config.toml
hidden_act = "squared_relu"
norm = "rmsnorm"
norm_eps = 1e-05
qk_norm = true
init = "uniform"
train_tokens = 156300000
Each number is 500 + 25 x the weight over its row's rms, rounded and kept within 0 to 999. Layers, rows and columns count from 0. Numbers have three digits each. The size before them is the row's rms in percent of the matrix's.

# q: layer 6 attention query, 96x64, rms 0.279, rows 0-31, columns 0-63
# k: layer 6 attention key, 96x64, rms 0.251, rows 0-31, columns 0-63
# v: layer 6 attention value, 96x64, rms 0.205, rows 0-14, columns 0-63
# o: layer 6 attention output (transposed), 96x64, rms 0.21, rows 0-13, columns 0-63
q0 021:512436495515520509480523501514464544500487475523455522492513441535537506449504492472480539519467485534500488510535484504511494485499492493504494509485529518470527539506536496511470444493497500
k0 055:479511515477449514522549496505531529512474483519479518498554515487500517529492501497530483510506531468471516509502498487507465535494503466495458485500505528516511563504502469489541487432502531
q1 253:426488491502505468514512481548476510522464500475518492485539491529528519539461463488566520497512526474509536493487485528525506513488519489481464490468510527515499511497478486509475550495479496
k1 060:517489559482499486514522490523474477496492507497473530452524461491502490484478539509469491474457489482514512539497452491476478525465462510463475513463516480532535523474517533470479486477522495
q2 190:484475453516465466506541505558478492508500513470530494534526481485457497522512471500512501514488491506488506509486517462477503508498431524468522464480493489536447460495464512515486508484478480
k2 064:521500550537499516501499475530492475480575468476492482517475538536454466466488488511471490490547491516512512501449502506508506520518529510461486527529479528488505515499508533486527511515479472
q3 178:496497554527543519504489481477510494515467492536485540461474554512522514513482505547511509488536525479503504474526482548478495485504537484522466533483492538475546530485537490514511506510513516
k3 052:490503527471478465451463480513475535519480471544506509536532422497476507487482494484441472490527532534511478469485512515517470488473520514490519512524491512494501465516513481488510523526497507
q4 131:499504556496493542477476507493496502504467487512474492485471536510552508500515523491528518503529533508515529480517458563503492480518549464507479557493511514471549531499528500470502515481505490
k4 044:513486525537482497483494526496520490483512484426494479489538547481474484469515483496551464484520514477503465521482476502509505523471532519473473508503506486450497540525524537512526464503513468
q5 111:497473485481426540478487495520486489464518523479497438525489545503479530516505469519511485534512512462453491524476537490538495528479494498507524511507476471514529500462488532491509526477494503
k5 061:495527463459493476514502460515466518537478463487517498493539441475548524543512488505526437513521487476490501508513485490510478500456477519504509494506516490514485515512509527469495479441494522
q6 084:462512472473467521524533500515498470534492562495532458506502489484507498529445479493533453481564510524495496545469491490495479506501498506476486457514476484529518513489517478482486495507483468
k6 070:478507520485456521485520491507511512493554533464521499489555525522517512518521487494586526550506505517517478494480508497471462528485495509462498524511507507498489531491479497541491463487499537
q7 076:500443527512470501496501505442515474484526488471496469513499514499484537450467478503509499481496503478461541509461493512505495530476531507552464523501483488465553547496510494522500505537505501
k7 058:520478477479520442506476496529497443504493478526469511539490496492478503479529509426476494477459465497537521513525527475497504541510495511471519522492518480504484501486502494488568504505503475
q8 017:474503509492561507474490481478495513498492512487455506476513472499541489457496478459477534513491496506511516499544464504538473518498534475485489512474544511460542534471503485496481435512490518
k8 052:512506537505523479504507541492507516501487429485503491478522538512514530467534518454525516469500512533536513459528486519494496452505494510441466482459484527510508477494496521512492516501522460
q9 225:472569505439575502542483479481536511476497546478486490511506494489522507514491503506470498519511472511507528501510481534556481509513538498482489500507489511517508500469474473467514510530514519
k9 059:511495479496505488514517473488508523521465544482497538515574554500502518531479470469538525519503489490529501513513490530515469529517527480511536489463492491523502475487507459483464478450526495
q10 177:495507448501478473520542493544491492496516535458531487525529499486451498509506473522491492512496471511498503520492527476496499540494443525473528452486495484534451450492453506516502497480498491
k10 046:526503506491512461498508477497501501491491514485461534486571513517526500535465530501566502470511490518508491529472473496491476516463496479477526483493501524567498512520482494512483438501517470
q11 115:489485499529437526469501514512483494518515499467459492515459458495509499513529510476501469553469500472474496460484517526499481489516505490563508546501475467493500528518518525487543483493474469
k11 046:500515566545497481495478500480562479490552505500495478481500542481497534441520504476491509490481526458498517445503479512498493522483513503505505541505472467464540516518505505523507501475505497
q12 103:492538421515524470545513533545471483497482518476529480497529495516497484514504487498502510526524479501511494520509531455498514504511467541493546471470510488525469452507479501486467525487480483
k12 062:544507544501507540523517482488537531507506500467512507428451518513520508512494498552506518448517473498543489475534474530489531526497525549505474492497491519502492511530484487497522484498511508
q13 096:496578491491514465510520516474505512488513500492532503446528492505473475506464515521498471446501490510520481535527505484488521504476485508503470456475470515508491477514509439500471517553493477
k13 058:520516509488525479493545471530437511505503496565511539530505472517460474518469503469474506495549461535512526480490511500516518512505488521476508501483500512524467486512461480461527533493480510
q14 127:523469523481519545481459478506511501499510489521461507533462481496543542475537519507495480531520517485511497483482517531514488498495530496503514542511509490457539538441517541500517448503514500
k14 053:469484510528528520500455498522507456456471478460468460524539503519518521473489434517528523519508488480498511524530472469485505478509512481517512483474536462472498513507513503507474457517507470
q15 079:509538504495449528490515494520510522515536501507515533496504505532462523500501544535553457541513508505509498491505448491466496507495474502468457486493479515506488513505519440470466490453482511
k15 074:507519497549543534487483504487501438508519504487533465521520532520489496524489484547468504516558499511512473512490511541501528457529486487464550478520517502491477460492533486496492520501519484
q16 092:527498459509487539540517524508493493531462496531487513510510443496495488462458517477459499494465523523481457507523530491479555487481494526499500526518501491506508512532524556524469472488526494
k16 144:498511580508504489505507510504488542504459501498495515506490474447473500467486495457395504465487517497483506528507514502513494546522514493517485523496509480507503531497513527499523514503518492
q17 089:532504492501488498474526494520507568499534463544496501501484475495496490449486533511491502488542558504516514492459455527538457492495505486521509510503514505468523525525497446491490513504457492
k17 114:521485500463514525470519533474476539504523519489497484498505465464485496448497526506475516451506522534510525464523495513531492502509503545514507501496473516445496515540481488502525464570503510
q18 090:471477512543478507463494530534489497490525448479478514459471434530519473518475527454506476524526466457509526483536496510470509524527517488526503477484496505469535509510505518487477499512502514
k18 144:500486502487501491518502505520493528509440436530448514447432465514499474505480493471491475452500494499525520485526493476498485557457505510505467506501504477484498487480496516476506472521490498
q19 094:497486495520481486515482468500460534554463513516486493452493554503497505480539484525489482502506508478472542498496501493523501508475436519543499507508503501495507540468488531466517451544480500
k19 115:471501496504528517473531503484493511515475535538452507528495492504471466496497466508498470527513489484470487475458510522519503443528490501514489519471487506474498588470467521495519488546494504
q20 080:490479542507487523544507480516460508563455488552503524476519538504474537531540506504507490499491501502474494512530483490479525498503482484482460507464470538478528539474539497516526520483503501
k20 130:489512489484513531511512466511482504546431509534485533519512484506463506552491500516445440505552507487498472475486485530500465487510495508486495501471515514502520551474493490489525467492517492
q21 101:500466527505480487520460469494512477519483473471500454549497454495510493486463532529487516478481538472509520551531499487470504460493509458530531492490466504491545507461478490519504513488467505
k21 127:519477454495480479493427507484486478522473536503513470513457506476499464494491506487489507477465465489503518538544499459487484493500527515527522482501522491499517485519523502499508528562443484
q22 079:493485515557522533530538491516469475439516497482518448527474515515490515513547519570525524475512467523527478504496519519478480487460510520481507497484499509494518523492516504478491466496526483
k22 130:517485545507517528503461524496474455495535432431498481515461497547486493488487487547487489452512491510532459495486530525520498513492496519497485501495487498506498528502495511481486475506518453
q23 098:532486506516458493467508521461513482496435469499509521508512541489558527459470511484531493488469451511498522505480474485532525487481509502471483493491534508520525524484510540487480516463515466
k23 129:493529521508489460516512516543481542477471495469511505520485483472538537457513489508493494504486493466495517499482496479488546509531490482541512528492520498516524536520542550518455458458519476
q24 088:549505470491506519534544520530492535537525503491535474494542464558498520508510457510496510514511471516482482519485517508503511512494469509536495481441478472524491475505528477523534502481488457
k24 135:493497493492487521511561502492499563506460493518548484515556459526506494530495502488425489492546530507502532457472484520493518505519497522522499475486481523499489483518479507501533503528505482
q25 093:470466462508496470463527535533482467499533463481511534506482498454489523553522492503488491554490504499497545528474533499558499509463494486512465487481475486513514484538504507516514501512528493
k25 131:472514474499521478473473504515522490520514429479529500498476481492498504542540508503500452505487515497516485436477512512499482505464480495487473496497481509559508441474513510505472521487537461
q26 077:494466514528477460498503489498525560449512495505518480540477494497449503526452497538527479423491496512495493497514531502462510474488492544510478516492484513505493492513482515462511535477510496
k26 118:540489489493476504489482463489476547555481480494505528543473469519440482517448530514525482446510477517512496506487509533506519539470489519517479514505493512516486521549504502474508517485517479
q27 089:530511525531491528478484522512524483490504537460513491503492464504482455484453485507528488523510518518499537498486517484503518485494486498449520562506492477521469505459452505534487496552469463
k27 115:522506492520475502465469496519519533491497545495557491555473513526487522477465506478564506511512505478479497503495524520523446546511481510503502538505496470463479519509497503493479503533514450
q28 088:543529537511537479491525473569545490495496530509487508530503485504490502520476475498518503492532475512492510512526481484514489501489537475512480491471525546502561489469514478455481464544507493
k28 109:500501518512529549515474489513484498470467542473488477550533514520454537540470450505511514478525490522502476512518480533532493523491541495491485481494514529499527486468527472459516479516486467
q29 094:517526500563545504491478503491515453477515496549451533519494518510504516460503515525471491511465485486518509497521522523507502506506496459532492511475433497490509499539516510534545482495507461
k29 151:514493517533514499530484498459540423460521485501462471496524565516499495467504490493475510514470505485486489477499497487475512504492515452502518494492458491505505478517537488531491477518529443
q30 092:529482524476494573497506484509527515515510473493491528514466502472521530531507498468512500480539513523485494464521477525498495473524543517502483493460427479528494502514490520486518475456476466
k30 116:471524503478450575477496479548509543485504487480500511539524461514527542524484441524546506482518536523498488490468503513495500496491517472506477513511477513499494470485485500488486472520503470
q31 086:499460473484486502486517522498468508514513505450486508458484489461468489489480484527518473478474463481524506467460498517462479516502571437528497511496497516473509513484515498512555485475507481
k31 145:513513487468515477521497481493520445540539492463490460470476527482466475469493501497549486501531502493560536466498487525474496538476551489491494492502487488450521516496511511504511508515539515
v0 097:469485461487538489522502457537468487505517472529494487561536478507499504516521486431490509547482468470532491504502512434494499491513504505471502450472508498492490474490482513485473506495498496
o0 091:471523479518541472542527488515441486515506485525508498538514470510482526569520480425477528503472479491471532526523478519498519472504522494479521492485517497504472494501519495508524495506527521
v1 098:485502486535480471502508564477507482491462496473500509507551486496482557475475510464524496537472481554480511519511501506519465523489482451516481554472489469490526495493478483483502519506474482
o1 105:491477491570505495454492493496522532521491502512508524534500491487539542482487526480476456484479524544539537515495474498544489487500466530481504536489489500531501528483478496483480501517507438
v2 096:472507490450477504521449539518473496505535478532515470496537522466484544469491527495486470539493539498492516506537535516490504528532498498473462497491536502508527519463525534497498498493466465
o2 087:441475482469490507514455482521443486536495494506505469543535487501470480478459523486515499497492510480519494490485508530473520470497462549470490480474525500489537522485502513510483547499453490
v3 092:516467527509540450531469512487461477477500523462506469482527463517506466540553491499526527499485461521536469530524468490476476473481498490493497460510511490488469486525528484512490517522468505
o3 082:521529513462512473493519495526516508457497541527485478493514512513536521545529461480468498511484496502537480516478515481499524519505455494524481511533509508507459507485486478474508407488501522
v4 093:495524545515465498498491482526467486479484471488477519515508484506464486496502495533454508477470467472436461485532494527522475505489504503531472486520513532512543517491497470470449514544527486
o4 095:515446503560474497519480476491482512487491483530507491487510485497504524497549525539502529506505538518532457520552478494486514491461501513511476471537491533518545508504500486498489555457518510
v5 088:478476455548498482478483466478514503508470552494516481499493521500514466512501505529524465511541541504457536463493537519528474474485462518523533507516491530512531484481531512518495494506489449
o5 097:514540494492495522539500476479508469522458567462500517483494494461471516543503508528495524525525532484482513517479535501540470530495482505539508542506522489493513528480481496521514463505474455
v6 096:476513496535525468505518506569499494471470510505522486488482485518484492484535532559516508534494502518504536461518514527516567513497521524521492433506514531485521506516531498527515476497500497
o6 109:521497457504506523500524502533526480470465520506489498501512478487493503511481485570505509518499500542496477519443462516518514502522519494529507444485505537473491509483499528507537527489423507
v7 100:505507533498514489448549500486497482549496492530490506491465509485496453477481520465496490452493526503482513546471533499499536533489545479526525501479482513518523518476490544501538498469481538
o7 092:493475495567485515529485515492494533525552493486514490532497521537492504487475526502534485450506481509508551510464510514479517478523518506560507511484521520476515503507496505506533571507479484
v8 091:492518494473489499510491529539510494515539476524475551482462529488496493489526493516511493533512543540500470519523533455509501513454521468522490512495486484460554508562484476472495510495511526
o8 105:494492504508480519553487546512479527500535486538470516535475506495503477508481530483513493508501540515530500455486477499485496483522549452473498493481469537492545529541501480484455523513536484
v9 091:530495523461501514488508473468453512453502487505517484511516507517481523516506526528542510494448457463487504510523521453516497482557503504500553510480510483515480532499444517517496495493511543
o9 101:478468511448534490489490480460484478502495481535491479496533499529522496490533507538486465493446485471503530496489503465532502469515507509469539507531522519516464516495491508483497550491544555
v10 096:486478494512540462568498516458520497518503494517503466462524444517505448508482475479479479536482504464484484488517515486479494498498480537504557487505525494509467474495548468524491490502494491
o10 102:486535467511535516513478501466480485517530522516493478509488460509537507524504439519459506514519492496507474540503529511480487495470451510530519506473527493465477500490475489532529454511464549
v11 093:495470495537515545495496486491542502534485492465529438460471503502506432501498480560501493485521501516510490485503476499486513503455519501487500497471478479476526491490525540508465495540493458
o11 088:514503512488485512530536531507510479480499556494504483479496524458505497519482486517479520493512468501485489500544551499539486494502490496528493491506498500520536524503494536543523396490474491
v12 333:501486531498534529527494480492488523464490507466448457469492505539541449476481474519531512478500493485516485511497533510506492539493513508495518533491503458472487560516494528487514453537506478
o12 063:544543543440508495489508523462531517476509539547479516472471506465556500477500536505473521463503494473490511496499502485512494470519547492493532508492500513508504506494503493525513448542513501
v13 093:555494486480499510497570513494542526447449494509495486461496494537519514514472492460483516454483495507518467510522506507501497474512452496474535511497499509492516499563482486512517497500503469
o13 087:546535512493545552481506511482539471459506481522479524475491505509598487470487473488502474499503494477493480523500493530537482499502488480492504489504493462491520477479485511491478531515542513
v14 091:486486495505561503525496479450508544460515501514507494458438489499515449531503490505466523465479484497523487520539503513468518485479494499536496482495510490539466513513505530491502493528556489